Weights of a small GPT-style language model, trained from scratch on English Wikipedia.
Size: 26 layers, width 192, MLP 960 tanh GELU, vocabulary 912, 13.7M parameters.
Architecture: LayerNorm before each block, learned positions, biases, tied embeddings.
Training: a variant of Adam for these matrices, 401M tokens, 6121 steps.
Each number is 128 + 32 x the weight over its row's rms, rounded and kept within 0 to 255. Layers, rows and columns count from 0. The size above them is the row's rms in percent of the matrix's.

# layer 8 attention output (transposed), 192x192, rms 0.0463, rows 157-159, columns 0-191
size [ 79  91 116]
[[177 154 143 180 104 122 136 162 136 134 101 162 155 102 108  59 147 147  88  80 157 115  72 115 126 192  89  89 116  92 134 148  97 148 120 106 109  96 111 158 102 143 163 135  86 162 112 143 165  77  89 155 133 118 130 136 168 134  85  95 137 110 101 168 107 185 120 126 164  78 123 110 145 158 130 120 130 126 145 134 159 140 150 107 115 144 162  81 125  45 128 110  88 134 162 113 162  61 121 133  99 140 105 136 162 129 121 100  55 114 177 170 108  84 131 195 147 146 126 156  92 172 100  84 153 145 126 198  98 128 130 131  71 181 110  90 160 115  80 160 175 143 110 175 192 137 139  87 110 130 145 162  91 183 120 115  99 113 183 165 134  93  64 130 157 126 193 128 112  57 102 117 129 108 104 106 156 121 139 136 105 186  74 163 101 156 160 166 124 111 208 110]
 [183 132 167 138 107 121 131 186  74 121  72 164 147  83  91 111 141 144  92 181 182 126  92 106 149 223  49  94  74 123 140 124 138  91 111 134 178 106  96 188 125 141 131 184  98 160  93 148 163  90 114 149 133 148 117 106 171 100 119 119 162 171  99 129 109 165 127 112 138  80 116  85 145 176 145  83 145 110 114 124 154 131 156 137 102 116 105  91 120  72 140 109 162 114 117 126 107 116 177 122  65 135 133 182 155 139 124 138 107 104 124 122 116 115 146 169 166 163 120 111 120 120 122  71 145 137 136 155  75 131 188 117 114 176 116 131 145 140  65 182  78 127 121 159 166 102 137  75 107 107  76 141 101 176 170 168  88 112 131 130 154 121 103 121 122 125 184 102  90  62  76 156 162 128 119 124 123 105 147 119  86 137  88 200 157 135 164 135 112 134 237 134]
 [130 112 152 119  65 115  79 186  95 112 142 124 196 112  87 233 111 183  87 167 137  94 135  95 158  95  93 168 134 143 128 117 135 104 150 166 175 139  84 185 132 134 101 179 103 177 194 139 151 103 106 112 129 120 170 115 116 127 132  86 111 137 102 131 103 130 130 113  90 143  76 146 140 153 156  92 155 102 138  87 158  79 106 141 104  85 181 121 140  97  91 128 138 130 102 119  74 102 176  80 145 171 142 168 121 165 134  93 129 154  99  85 144 118 186  94 166 147 127 183  95  78 106  73 197 144 128 127 116 138  83  99 150 159 144 141 134 158 133 145  94 110 102 153 170 137 122 116  97 129  84 157 131  98  98 132 146 177 108 129  96 162 133  70 124 153 181  87 118 141 122 147 129 128 112 125 154 115 133 186  78 102  88 131 147  87 129 179  49 101 203 180]]
# layer 8 attention value, 192x192, rms 0.0486, rows 158-159, columns 0-191
size [ 89 108]
[[101 108 127 120 146 116 157  96 136 148 202  79 118 129 153 186 121  68 205 107 133 123 179 127 117  48 151 149 124 144 141 148 133 144 137 158  95 105 143  85 156 126  94  64 125 106 106  76  98 154 118  94  88 137 159 151  97 150 159 121  96  88 124 151 145 108 122 135  86 170 168 124 102 134 124 156 102 120 131 142  89 130  90 114 198 148 170 186 125 148 175 160 109 131 150 109 198 152  66 116 149 147  98 109 142 129 105 144 165  92 134  56 115 130  93  81 120  92  93 128 117 155 156 174  67 129 162  90 160 111  84 131 130  78 167 149 109 117 146 111 203 134 119 109 120 123 123 160 133 125 186 121 157  82  86 133 111 157  85 117 119 114 125 130 163 116 101 178 175 138 167 155  96 154 171 152 177 152  75 139 144 117 137  61 112 110  57 135 115  79  31 132]
 [105 137  80 115 208 139 153 110 163 132 147  89 116 151 137  48 120  84 154  70 138 140 118 152 147 180 161 103 134 117 140 144 125 109 121  96  87 117 137 109  85 164 107 106  97  62  91 138  63 132 155 133 130 118  82 114 192 140 119 157 117  78 136 126 117 114 157 131 179 123 176 144 100 128 110 184 111 156  72 156  77 118 166 135 185 151 123 165 118 158 176 128  68 149 103 111 239 129  87 113 124 105  81 118 108 112  91 131 119  93 142 112 138 143 103 179  94 127 141  70 164 177 137 197  99 126 137 115 141 118 114 178  95 103 105 141  95 103 154 154 142 169 176 104 103 115 137 131 175 142 176 116 127 146 146 123 119  88 118 171 157 131 142 152 158  82  96 131 120  97 121 115 139 139 137 147 131 143 101 108 175 150 165 134 161 144 100  63 179 124  16  69]]
# layer 8 attention query, 192x192, rms 0.0695, rows 160-175, columns 0-191
size [ 78 102  88  86  98  89  89  90 112  87  98 100  98  93  98  96]
[[115 143  94 116 141 122  84 132 152 126 153 162 180 151  74 141 152 135 141  91 117 125 165 147  64 150 175  72 127 144 115  71 118 136 143 159 169  99 113 156 159  82 153 120 153 118 130 149 165 164 148 183 133 122 124 104  97  26 130 125 141 153 139 103  90 129 169 140 153 114  76  69  79 144  92 187 139  52 118 125 154 120 115 193 108 106 185 113 124  60  92 135 177 179 161 147 122 144 121 123 146 117  79 101 182 131 101 162 184 113 117 187 154 148 150 143 121 104 127 220 152 136 107 128 139  60  71 159  58 153  54 158 135 138 142 119 136 113 113 152 106 116 111 158  82 154  93 133 143 140 176  88 163 145 130 119  97 152 106 122 113 159 152 128 108 182 111  76 123 118 121  75 105 137 119 147 155 133 121 119 127 122 181  91 137  87 104 147  67 188 110 141]
 [160 148 176  79 154 131  99 117  94 162 176 118 142 160 110 119 142 176 126 178 140 105 121 135 132  96 111 144  78 119 125 102 156 131 131 110 161  77 127  88 207 167 171 128  69 146 146 178 136 133 126 111 121  98 151 133  87 101 145 136 154  94 107  98 110 141 160 109 180 211  61  58 163  98 132 137 128  90  85 182 152 128 141 131  96 119 149  99 111 119  99 137 113  62 145 154  74 126 143 157  57 173 177 144 125 145 194 147 148 118 177 100 128  75 122 183 141 129 176 141  54 103 147 159 193 137 124  72 124 165 131 103 152 113 165  81 134 123  91 150  70  64  67 156 109 158 137 161 128 123 106  97 149 111 187 142 103 117 163 151 143  99  99 139  54  98 137  93 137 134 127 108  70  72 141 112  85  81  87 122 126 143 125 126 132 115 121 109 121 125 106 153]
 [147 109 121 195 104 147 127  71 139 135 126 158 115 150 174 129 112 122 108 108 145 137 112 139  88 129 125  55 137 134 184  39 115 144 141 144 106  98 131 139  80 104 118 130 131  75 115 162 195 127 141 154 126 102 115  83 113 105 140 171 208 148 131 130 112 115 163 162 130  90 141 106  72 206 117 134 148 102 156 130 150  79 133 153 132 109 146  71 135  92 135 126 144 160 163 165 171 158 100 110 145 122  93  80 165 134  95 136  73 169  90 152 125 157 106  95 111 159 140 157 112 137 109 128 110  95  40 131  84 158 137 163 117 116 102  99 115 111  46 151 118 136 154 165  93 106 162 164 176 153 173  96 134 103 110 164  66 150  82  92 126 132  94  61 102 164 122 144 107  63 117 121 127 130 147 167 118 169 135 216 147 139 159 179 148 162 140  82  63 171 163 110]
 [126 145 110 128 130 123  67 132 118 139  80 140 102 135 146 148 116 170 116 144 114 105 152 114 129  78 154 176  96 125 105 109 173 150 138 103 101 113 138 147 172  71  79  99 157 150 119 104 127 206 158 118  97  86 132  85 173 107 148 142 181 103  93 177  94 121 119 154 144 103 124  43 108 109 131 102 136 101 192 168 139 115 127 113 134 128 125 114  71 133 208 117 123  77 144 119 157 106 119  63  92 155 131  95 179 115 161 192 127 180 125 155 114 124 148 167 183 134 175  75 159 149 112 174 172 110  84 172 123 131 167 106 103 120 154  97 123  97 106  82  92 149 111 146  80 113 156 154 142 155 148  67 169 129 161 112 178  98 171 108 145 107  53 127 104 168  75 164 117 143 165 142  91  86 143 147 160 200 123 172 162 178 127 125 131 145  88 158  91 142 193  90]
 [148 144 172 147 110 137 150 134 141 108 130  82 187 136 146 129 178 147 107  71 111 135 142 133  89  94 124 199 147 112  43 116 132  75 140 122  83 119  85 116 161 133 107 119 117  83 142  56 147 167  28  76  86 178 115  98 129  92  96 137 146 142 122 192  81  95 120  74  93 118 111  67 124 193 141 143 105  96  88 137 122 163 122 167 168 129 135 105 126 114  94 121 127 142 124 146 122 106 123 116 151 131 112 136 140 125 135 222 144 112 121 111  95 125  81 105 165  61 134  78 185 119 143 143 134 105 127 117  61  99 132 131 109 168 174 112 169 134  75 152 151 117 165 150 131 185 139 101 116 156 169 119 175 160 150 140 137 109 113 110 108 171 154 157  86 223 108 105 106 129 126  68 130 113 174 169 180 192 172 123 150 122 163  97 129 116 103 124 134 137 112 150]
 [ 40 155 123  77 138 113 137 212 121 118 166 142 193 155 101 127 141 123 177 125 107  49  90 132 162 150  91 127 115 164 134 175  75 101 152 157 121 161 103  97 137 115 145 117 117 227 199  93  99 108 158 117 130 125 156 132 162 162 134  74  82 140 130 134 136 161 145 119  93 150  98 167 151 113  94 114  89 139  94 118 129 135 135 124  94 106 136 157 138 142 111 140 162 129  70 128 110 112 164 132 121 172 128 167 122 117 152 104 130 127 155 196 138 116  97 137 182  96  82 169 136 136 126  88 124 129 179 125  75  73 133  93 154 166 142 152 177 148 194 104 127  95 143  77 148 159  85  80 121  77  98 138  79 167  96 106 136 120 115 110 135 152 185 131 160  97 178 138 165 150 106 165 130  78  95 106 104 124 147  38 133  51 141  81 133 145 141 114 163 100 109 110]
 [153 125  89 116 166 137  88 106 123 151  92 161  31 115 133 127  74 128 160 220 185 135 117  78 107 129 125  82  63 133 157 133 127 161 127 102 176 149 161 148  72 111 115 111 144 145 102 170 114 125 181 197 150 105 113 167 163 158 147 138 124 112 131  47 132 115 136 169 145 117 122 144 146  77 175 128 157 115 153 153 150 122 146  99 104 112 117 137 143 111 226 163 121 115 107 122 100 116 137 118 115 144 191 124 123 136 153  87  82 140 127 132 134 106 166 138 119 168 146 143  69 106 129 146 115 148 151 131 198 151 111 126 109  79  93 148  97  86 179 124  98 145  96 134 104  94 145 182 131 145 113 131 120  98  88 130 144 144 148 165 154 100  70 129 151  58 151 111 112 136 138 174  99 154 100 108  34  78  90 172 147 177  48 179 114 133 130 108 128 134 190 119]
 [120 125 101 134 121 113 107 143 105 107 132 188 150 124 119 126  58 164 138 144  80 108 150 155 109 189 135  72 158 176 170 152 108 102 168 115 102 111  77 152 115  72 130 102 113 203 143 116 176 145 181 134 121 107 182 131 167  88 219 108 132 141 129 142  94 110 165 122 122 116 119 157 110 163  93 118 152 100 154 126 119  36  94 157  85  87 142  99  98 109 113 131 168  83 153 144 172 135 173 100 119 105 163 111 155 183 129 100 188 161  98 175 123 131  97 108  93 104 104 148 157  87 137  62 115  86  73 185 112 100 126 111 123 173  98 170 181 132 139 118 100 138 158 128  44 160  67 128 109  56 146 163  73 139  85 113 141 163 135 137 120 134 143 122  96 148 196 111 135 131  67 163 143 123 131 105 103 144 147 115 153 147 166  82 168  99 110 123 102 155 133 132]
 [154 164 149  93 112 133 175 185 169 101 164 151 177  91 100  81  90 142  98  82  86 140  94 181 162 134 124 137 144 126  71 152  70  72 159 104  99  74  98 110 132 158 126 163 159 161 111  84 127 132 131  91 121 180 125 109 112 109 115 104  97 120 165 154 109 168 121  81 155 145 110 133 120 124  90 141 123 138  70 130  80  88  93 163 129 136 163 144 121  80  65 127 113  78 127 185  88 177 150 122 112  88 107 147 107 150 115 133 154 118 164 122 131  88 117 153 115  56 133 156 166  92  79 100 146  92  91 157 115  94 126 120 144 212 159 152 202 165 131  90 177 130 120 151 133 190  88  75  95  77 109 165 143 150 156 147 116 146 131 104 133 143 199 171 118  96 150 109 144 149  71 136 159 123 126 155 154 105 142  63 111  74 170  68 134  99 110 123 156 139  74 128]
 [ 95 143 110 105 104 122 154 167  86 131 152 115 136  76  98 105  89  95 143  80 110 162 104 116 146 166 132 146 136 133 111 238 105 113 135  76  86 158 143  85 124 173 170 204 108 153 129  87  97 125  84  95 118  97 139 145 201 223  85 130  99 134 128 154 121 143 110 135 101 187 176 214 179 128 116 103 128 149 117 144 134 140 139  97 116 163 127 140 122 123 166 125 109  98 136 104  98 107 161 131 121 178 139 171 105 110 128  60 130 123 126 125 119 133 130 131 151  98 121  59 105 141 156 124 102 160 139 146 168  59 139  92 153 176  98 150 135 147 141 133 136 148 137 169 184 128 127 122  98 106  52 123 135 112 127  93 180 127 123 148 116 116 152 155 204  56 155 157 148 151 107 159 166 139 119 155  95 111 175  97 129  99  86 122 132 144 147 154 222  69  78 136]
 [156 132  87 134 176 138 112  85 130 128  93 125 121  96 154 102 138 131 166 126 175  90 214 139 109 154 134 137  53 115 125 115 186 127 126 112 161 128 146 137 181 123 121  79 133 202 163 148 129 144 174 145  74  72 161 152 133  64 180 114  71  43 119 119 173 111 102 145 164 117  94   0 126 100 118 180 122 119 154 146 138 131 110 129 121 108  74 189 127 185 120 128 136  69 168 112 156 120 135 128 114  97 140 145 141 132 193 118 149 170 152 142 128 126 168 158 105 111 119  50 124 183  88 139 131  76 155 157 120 115 138  67 111 102 148 133  85 111 156 176 123 126 126 167 116 117 137 138 119 108  78 140 107 114 143  86 106 156 139 171 132 115 155 141 147 119 127 152 132 123 151 143  82 102 164 104 114  92 174  88  77  94 123  92 121 124  96 172 111 139 118 205]
 [169  80 175 165 141 147 116  85 119 158 121 151 113 105 144 130 135 131 118 214 128  98 201 133 139  95 140 133 146 149 202 115 162 120 134 123 125 142 137 123 196 123 114 110  62 164 113 173 158 128 131  88 181 113 165 115  62 110 168 144 141  78  83 159 114 112 119 167 123  96 117  74 150 140 176  71 124 115 178 135 116  76 122 120  93 119  93  84 110 190 117 109 140 140 119 116 161 102 116 108 106 109 145 127 112 189 156 190 107 160  76  62 116 103  93 136  89 151 128 154  98 106 169 137 178 193 100 111 118 174 186 102 111  96 156  64 165 137 102 143 120 181 132  88 117 104 163 168  98 104 132 185  94 130 126 122 114  79 141  68 149 116 122  77  90 127 171 147 125 110  99 153 111  99 186  90 106 114 119 179 118 151 116 132 161 114 144  91  66 113 191 123]
 [146 136 116 146 126 132 168 192 145 105 148 123 164  86 138  88 129 164 105 117  86 114  89 140 160 145 126 149 169 126  87 176  91  91 172  83  62 123  61 108 140 151 134 172  58 155 131  95 140 135  83  50 127 165 152 121 174 116 104 125 127 101 136 174  85  95 120  71  92 160 181 166 157 187 149  94 115 134  90 130 113 107  86 154 159 157 133 115 134  87  85  87 143  89 148 139 110 151 156 128 110 131 143 140  93 174 115 131 152 108  89 104 112  95 117 122 136  76 128  88 136 113 175  84 151 110 113 135 145  71 151 145 159 245 159 140 198 152 110 126 164 148 167 114 162 170 126  96  79  98 157 181 142 178 141 119 164 173 122  96 135 148 132 155  89 142 138 126 105 152  74 126 166  90 167 148 163 160 134 103 136  60 162  78 123 109 104 124 129  98  71 139]
 [125 164  77 131 181 130  75 108 140 145  75 145  69  97 119  78  40 174 139 151 113 132 149 130 138 159 160  77  98 138 144 163  72 120 145  80 172 140 118 134 129  98 123 105 170 158  94 135 118 137 147 137 164 129 145 177 144 122 191  99 100 103 181  25 139 130 124 109 190  84  95 138 138  68 103 167 163 151 167  97  85 118 107 116 161 151 168 147 142 103 173 151  86 120 124 125 104 172 138 123 136 105 142 115  77 129 111 145 118 118 157 146 118  96 191 156  77 146 117 208 153  93  94 128 162  92 181 160 200 166 118 157  83 100 120 183 127  82 194 102  96 147  97 119 109 130 125 134  84 114 145 176  94 157  76 115 165 134 137 130 118 125 132 147 127 108 200  79 137 163 114 174 162 166  92 102 111  91 116 124 134 137  72 121 104 100 109 110 129 142 142 133]
 [ 85 120 114 114 130 118 113 100 107 157 139 206  66  98  97 146 132  90 140 168 164 139  98 114 122 149  80  43 114 140 199 106 111 160 116 147 154 146 163 113  66 119 180 152 110 146 131 182 121 108 199 183 178 131  89 159 120 157 105 147 138 154 130  60 103 152 156 185 118 148 162 213 139 108 133 117 154 121 164 162 148  74 157 113 101  97 161 112 126 136 173 130 130 137 123 116 137 138 116 119 110 137 111  98 138  89 163  65  96 127 139 155 158 139 145 151 124 150 129 183  77 116 125 146 103 160  93 113 172 151  66 151 168 126  68 132 113 102 133 127 115 148  93 140 154  83 134 165 125 122 128 118 118 113  93 132 144 127 133 134 148 114  94  99 193  49 151 136 148 116 107 184 104 161  89 113  33  70  83 160 152 128  70 197 144 138 168 119 110 102 171 107]
 [ 79 176 107 108 131 129 113 141 109 161 147 122 129 140 130  96 108 161 131  53  97 142  95  85 207 175 108 137  93 107 129 131  88 140 115 140 177  83 134 134 108 153 158 188 154 106  58 105 101 183  54 117 132  86 131 124 144 138 114 107  95 130 167  94 148 156 123 134 140 194 127 154 150 114  80 160 157 142  62  89 136 173 136 120  78 167 169 143 122  95  84 105  68 166 159 152  51 146 132 124 128 181  98 142 109 101  56  61 149  94 150 167 128 115 176 161 128 136 109 138 156 126  79  77 177 129 155 125 174 133  84  96 107 129  99  82  78 105 174 163  93  62 108 145 144 141 120 140 134 159  90  75 161 128 127 130 139 153 133 137 109 142 139 170 120 101 155  65 124 152 203 101 131 138 120 142 206 130 104 128 121  85 122 150 109  89 107 139 145 168 115 132]]
# layer 8 attention key, 192x192, rms 0.063, rows 160-174, columns 0-191
size [ 92 106  95  94 106  96  98  98 109  90  99 109 100 102 106]
[[100 149 134 144 108   0 102 156 100  96 105 147 138 151 115 139 129 103  88 118 165 122 137 180 111 127 103  95 154  89 151 120 135 138  65  96  95 123 254 153 118 112 135 170 147 167  94 126 145 117 106 127 127 160 132 151  91 119 146  86 143 104 153 131 120 158 146 155  86 174 148 120 127 153 145 132 128 120 115 109 148 146 144  93 125 130 154 126 102 121 143 129 166 133 126 126 158 103 130 148 140 148 117  95 105 123 147 129 119 114 146  97 255 140  90 155 111 126 165 125 118 147 125 113 139 139  99 178 112 142 137 127 156 131 120 134 114 106 106  97 143  99 143 143 199 148 123 159 185 151 130 117 113 108 134 139 177 132 105 122 114 130  94 103 117 112 103 109 178 110  99 129 165 135 125 147 156 113 194 190 142 108  83 170 131 171 152  84 158 100 125 113]
 [126 101 124 151 146 220  98 124 152 143 103  74 148  77 139 157 149 141 226 144 125 138  70  81  59 142 174 152 127 131 148 150 132 165  93 142 127 126 122 132 155 168  81  67 196 135 160 109 162 133 108 143  89  91  62 176 135 166 145 123 147 164 123 102 135  84 122  95 107  91  70  91 145 162 117 116 134 130 117 148 135 153  87 172 151 137 137 159 146 195 133 184 150  88  94 118 139 174  83 174 136 137 139 154 147  46 145 130 162 113 117 106 128 102 124 125 106  89 132 109 151 172 148 193  28 116 158 102 138 146 146 185  75 115 131 132  97  93 118 150 195 102 132 127 176 188 116 114 137  83 104 112 134 150 117 168  97  81 139 176 145 142 137 149 160 151 138 143 109 134 176 108 105 127 101 121 159 130 142  63 120 144 131 156 109  89  92 101 162 113 113 100]
 [ 92 111 109 159 125 189  87 111  50  90 123 224 154 158  89 169 123 136 122  98 159 124 143 152 110 122 136 123 146 136 157 133 108 174 150 130 139 145 138 136 136  70 129 104 105 161 106  87 132 100 109 110 104 176 178 127  75 157 140 110 130 153 183 150 148 182 126 135  72 184 133 122 129 145 120 105 107 121 153 128  98 109 146 168 129 129 103 111 121 118  94 135 150 170 119 168 222  85  76 164 120 122  94  30  89  94 132 164 151 137 117 116 113 141  84 142 130 133 113 155 135 108  84  57 116 186 128 160  99  97 143 101 149 111  86 133 128 112 157  85 127 149 119 122 159 144  93 139 153 122 121  94 101 101  73  84 147 119 118  99 146 160 147 148 121  72 201 185 211 102  92 162 165 145 105 140 151  91 103 185 151 122  92 142 107 218 177 116 134 114 169 137]
 [117  87 162 159 140 255 174 124 118 139 103  92 151 101 132 126 153 140 165 164 114 119 118 103 102 112 120 110 114 129 167 118 118 167 139 162 139 147 113 125 144 140 136 122 152 170 145 140 115 113 136 116 146 152 134 132 121 132 142 123 150 148 143  86 113 101 126 145  97 121  96  77 132 122 161 114 131  97 122 135 120 139 128 126 115 116 208 140 148 134 115 138 133 168 105 114  88 112 108 112 199 143 140  82 136 110 121 150 113 120 121 123   0 137 113 116  88 141 118 111 141 162 197  99  37 184 135 150  99 182 160  96 134  85 129  91 106 136 111 126 192 160 127  86 157  49 122 139 102  90  79 140 111 124 100 101  87  88 159 142 169 190 168 128 127 162 131 131 217 141 138 138 116 116  79 119 136 126  95  91 127 148 117  78 130 109 117 118 133 139 129 127]
 [150  93 149 121  86   0 126 166 138  85 112 163 202 173 134 175 124 122 114  88 173 112 150 186 120 155 141 164 101  88 124  99 152 109  86 141 153 124 166 128 133  91  99 119 162 124  80 116 133 120 126 165 122 207 128 103 101  88 126 112 139 138 138 138 142 138 140 131  95 126 164 122  97 161 144  65 118  91 154 146 154 133 148 148 115 100 101 139 114 156 146 140 153 181 101 139 155 109 119 134  96 148  94  81  86 107 143 143 153 129 122  98 255 162  91 129 150 103 157 132 122 120  96 101 140 113 104 151  56 103 141 139 128 145  96  93 139 118  90 109 117  84 118 141 128 164 141 119 186 118  70 117 106 116 148 139 162  93 130 142  94 181 113 112 116 143  86 124 151  84 125 119 175 160 150 168 162 130 193 167 115 122 137 166 167 153 172 120 120 137 157  89]
 [148 173 144 121  91   0 133 170 182 149 158  98  93 127 151  97 117 147 139 130 130 119 103 165 119 113 124 122 120  97 100 120 143 120 119 113 126 140 147 108 109 128 148 101 167 144 161 118 131 141 162 139 173 102 101 115 139  85 131 153 135 109  98 137 142 100 139 140 148 116 101 121 101 127 150 106 135 120 125 109 133 146 159  86 147 137 126 117 137 116 116 113 151  88 133 125 148 126 188 137 107 146 140 153 147 138 129 101  98 142 143 164 255 122 124 127 128 152 136 111 117  99 128 142 165 111 104  97 137 143  97 130  93 178 121 132 147 112 122 128 109  79 134  97 113 138 129 149 139 131 144 125  79 156 143 140 131 131 136 110 147 138 104  84 116 127  57 113 102 119 134 149 157 121 134 129 126 165 165 135 140  83 141 147 115 106 118 151 118 131 142  90]
 [119 127  91 110 183 255 170 100 139 156 117 127  90  91 113 111 131 136 137 137 108 126 120  78 132 112 120  90 124 198 134 149 112 138 136 126 133 141  51 130 108 164 154 169  73 115 140 126 143 135 116 111 122  62 124 144 111 168 110 135 110 155 135 124 115 110 145  97 164 122  99 124 134 104 111 157 120 158 145 132 119 142 119 171 147 128 149 135 147 146 109 138 116 124 142 148 113 139 114 133 149 124 147 131 169 130 106 125  96 141 143 143   0 106 161 122 103 113 105 120 135 152 140 142 101 140 155 111 179 143  88 143 142  96 155 135 116 143 142 151 142 174 114 115 127 103 118 148  78 128 157 134 154 105 145 111  88 134 106 147 182 107 136 130 154 138 167 133 117 130 115 117  55 109  96 116 117 142  60 110 138 157 133  95 121  98  88 122 125 135  92 143]
 [100 128 128 112  94   0 125 149 100 122 131 141 165 106 103 166  95 150 134 147 140 143 149 215 120 110 101  90 144 121 177 119 157 113 106 120 142 127 179 117 129 116 149 150 143 110 155 129 153 110 145 107 166 150 142 124  97 100 128 120 115 138 111 134 113 144 155 167 132 136 165 147 123 149 108 119 116 111 120 122 124 103 136 122 122 100 162 104  69 139 122 132 142 157 122 129 148 135 128 113 129 150 135 131 127 119 148 111  99 134 112 136 255 143  92 152 119 146 142 159 131  87 137  92 142 118 117 153 113 119  99 132 146 167 112 120 124 103 100  85 123 109  96 142 141 139 110 148 142 132 123 111 116 124 130 144 181 165 131  86 137 143 111 117 120 142 144 116 138 119 120 178 170 139 138 130 122 128 174 151 163  89  99 154 147 137 146 123 111 118 162 126]
 [125 143 121 145 115   0 130 170 132 109 133 141 185 129 120 146 100 130 131 130 139 126 135 189 121 147 122 134 131  88 141 116 166 107 108 140 120 114 180 146 116 114 114 141 154 127 146 133 123 140 166 129 127 162 144 115 103  93 146 147 121 140 117  94 124 130 139 157 114 127 164 171 118 146 129 125 119 113 148 126 158 115 126 122  91 111 119 125 103 139 126 112 146 137 138 128 150 121 148 109 130 132 112 153 103 124 131  94 149 109 122 139 255 105  90 131 136 119 130 138 141 112 117 121 136  73 103 153 115 122 140 143 157 152 128 114 136 118 118 123 119  82 131 151 136 197 135 136 139 146 114 132 121 106 121 158 150 144 156 107  99 123 102 118 117  99  93 115 103 112 117 142 169 139 147 126 148 142 179 122 120  98 104 145 148 144 140 128 133 140 144 111]
 [131 194 121  92 166 102 130 109 157 169  85 130 109  95 126  56 107 147 166 118  73 112 116 162 159 121 154 139 137  95  70 134 101  69 144 127 150 138  54 110 120 161 110 122 122  60 188 175  77 128 179 117 166  80 139 104 196 108 120 164 108 154 120 109 120  74 132 125 208  89  97 120 141 100  77 176 148 156 124 129  99 139 134 137 134 153 140 152 193  95 126 112  84  96 136 115 100 147 138  77  89  99 174 173 172 155 140 124 131 138 176 129 118  99 155 139 114 130 107 124 102  97 152 154 164  98 148  90 118 109 141 110 106 119 150 124 115 113 153 129 123 121 117 155  19 104 130 124 118 103 164 180 116 134 182 203 118 135 122 189 135  93 112 162 162 132 117 139 107 131 162  86 146  91 144 142 106 155 111  52 108 105 194  80 126  63  84 167 125 160 138  94]
 [ 91  90 156 161 117 248 105 198 135 161 142  64 131 105  97  79 129 133 134 166  96 138  72  99 130 110  68 132 128 166 102 142 126 123 145 153 112 122  92 163 151 184 126 206 133  93 141 143 131 132 112 104 139 128  59  93 168 160 111 128 168 152 159 124  93 120 115  73  89 122  96  77 139 148 159 121 150 136  99 160 114  74 124 144 134 106 158 152 138  96 133 109  95 153  84 134  11 139 120 154 126 160 147 115 121 129 115  97  52 110 132 186  66 102 101 131 149  70 133 131 172 175 134 140  92 129  47  93 130 100 136 160 147 160 184 103  85 148 136 122 182 135 166 102 186 155 135 106 131 117  93 122 144 162 137 115 160 100 138 144 161 108  97 160 136 115 154  88 106 180 171  86  90 136 102 111 139 135 126 106 117 135 106 149 122  84  94  91 137  91 160 145]
 [104  57 105 171 139 255  69 114 102 135 135  81 156  83 125 198 135 137 195 167 114 140 130  98 109 111 106 157 148 175 197 122  99 163 176 168  92 139  68  84 137 136  92  85 116 120 150 117 159 123 131 109 127 123 146 131 110 148 107 115 158 170 118 137 144 168 125 107 117 115 101 152 123 128 125  73 117 138 148 126 111 103 127 201 143 115 110 122 162 195 123 117 122 143 126  94 140 132 112 120 132  97 133 152 137  90 102 142 118 153  95  86  29 136 104  94 133 125 108 154 134 125 156 123  83 128 142 107 117  87 113 170 100 178 136  96 148 154 115 138 104 153 112 108 117  73 119 118  80  78 156  97 130 116 119 119 141 132 162 100 101 176 124 132 114 164 213 133 140 134 136 148 166 153 110  81 146 150 112  60 134 143 125 159 157 122  81 151  91 142 123 172]
 [124 105 126  78 109   0 127 139 116 101 122 132 198 115 116 173 111 134 157 122 150 127 176 208 123 144 129 139 123  98 100 109 183  79 137 117 119 115 142 127 117  96 127 128 144 124 150 124 109 108 154 140 135 168 137 105 110  93 147 126 136 142 105 134 143 166 136 142 129 128 145 162  96 170 119 108 132 124 154 124 142 113 126 135 116 105 104 133 101 165 131 122 136 153 131 125 139 140 103 109  95 127 119 130 107 126 140 117 158 110 100 133 255 128  89 128 162 114 130 131 134  82 116  94 152  82 105 148  96 123 121 126 131 164 136 112 129 111 129 124  98  56 108 167  88 146 128 125 137 114 112 114  99 102 141 148 171 154 152 100 127 155 114 112 128 135  83 124 118 102 135 171 158 145 143 146 138 134 187 138 121  80 126 160 151 120 139 132 112 148 158 134]
 [125 115  75  83 121  73 157 110 133 151 111 120 143  99 112 124 122 106  47 185 143 116 167 141 122 136  78  79 111 179 122 121 158  98 165  81  91 136  75 172 105 144 122 230  71 106 115 114 154  91 143 120 142 136  97 128  96 123 128 145 107 165  71 100  84 102 140 138 150 159 169 237 120 150 153 152 152 112 131 132 159  82 134 161  86  88 190 125  19 151 140 104 116 124 136 157  91 154 114  90 165 122 149 156 140 161 132  65 123 111 137 152 207 101 139 110 119  95 126 157 114 108 141 137 120  88 119 118 152 120  72 136 199 137 175 126 149 164 141 161 159  56 119 151 139 187 139 159  80 164 123 148 154 146 147 167 143 182  76 118 134 109 111 101 149  87 160 122  73 158  91 161 108 141 126 141 127 148 157 122 147 127  92 118 146 114  97 143 111 153 120 136]
 [117 147  96 139 194 255  99  98 139 139  85 126  60 115 118  75 146 140 126 132 105 139 130  69 129 117 123 104 145 151 141 148  99 169 121  98 112 145 105 117 118 159 137 121  85 124 140 158  99 115  95  91 137  25 152 169 148 170 155 144 132 134 119 133 138 125 121  98 173 130  73 131 139  83  89 169 124 158 141  89  99 138 128 121 157 174 137 117 179 146 108 136  90 101 150 127 174 150 122 160 166 117 168 123 156 140 103 118  94 145 159 143   0 142 149 131  77 175  87 148 126 136 167 150 124 157 155 120 182 174 112 108 118  92 119 180 132 108 152 127 121 154 143  84  99  64 117 156  83 137 182 125 152 104 127  81  90 132 121 145 171  88 124 128 125 143 140 157 166 142 154  99 101  90 101  90 106 121  72 103 129 156 119 102  87 136  92 139 120 109  60 141]]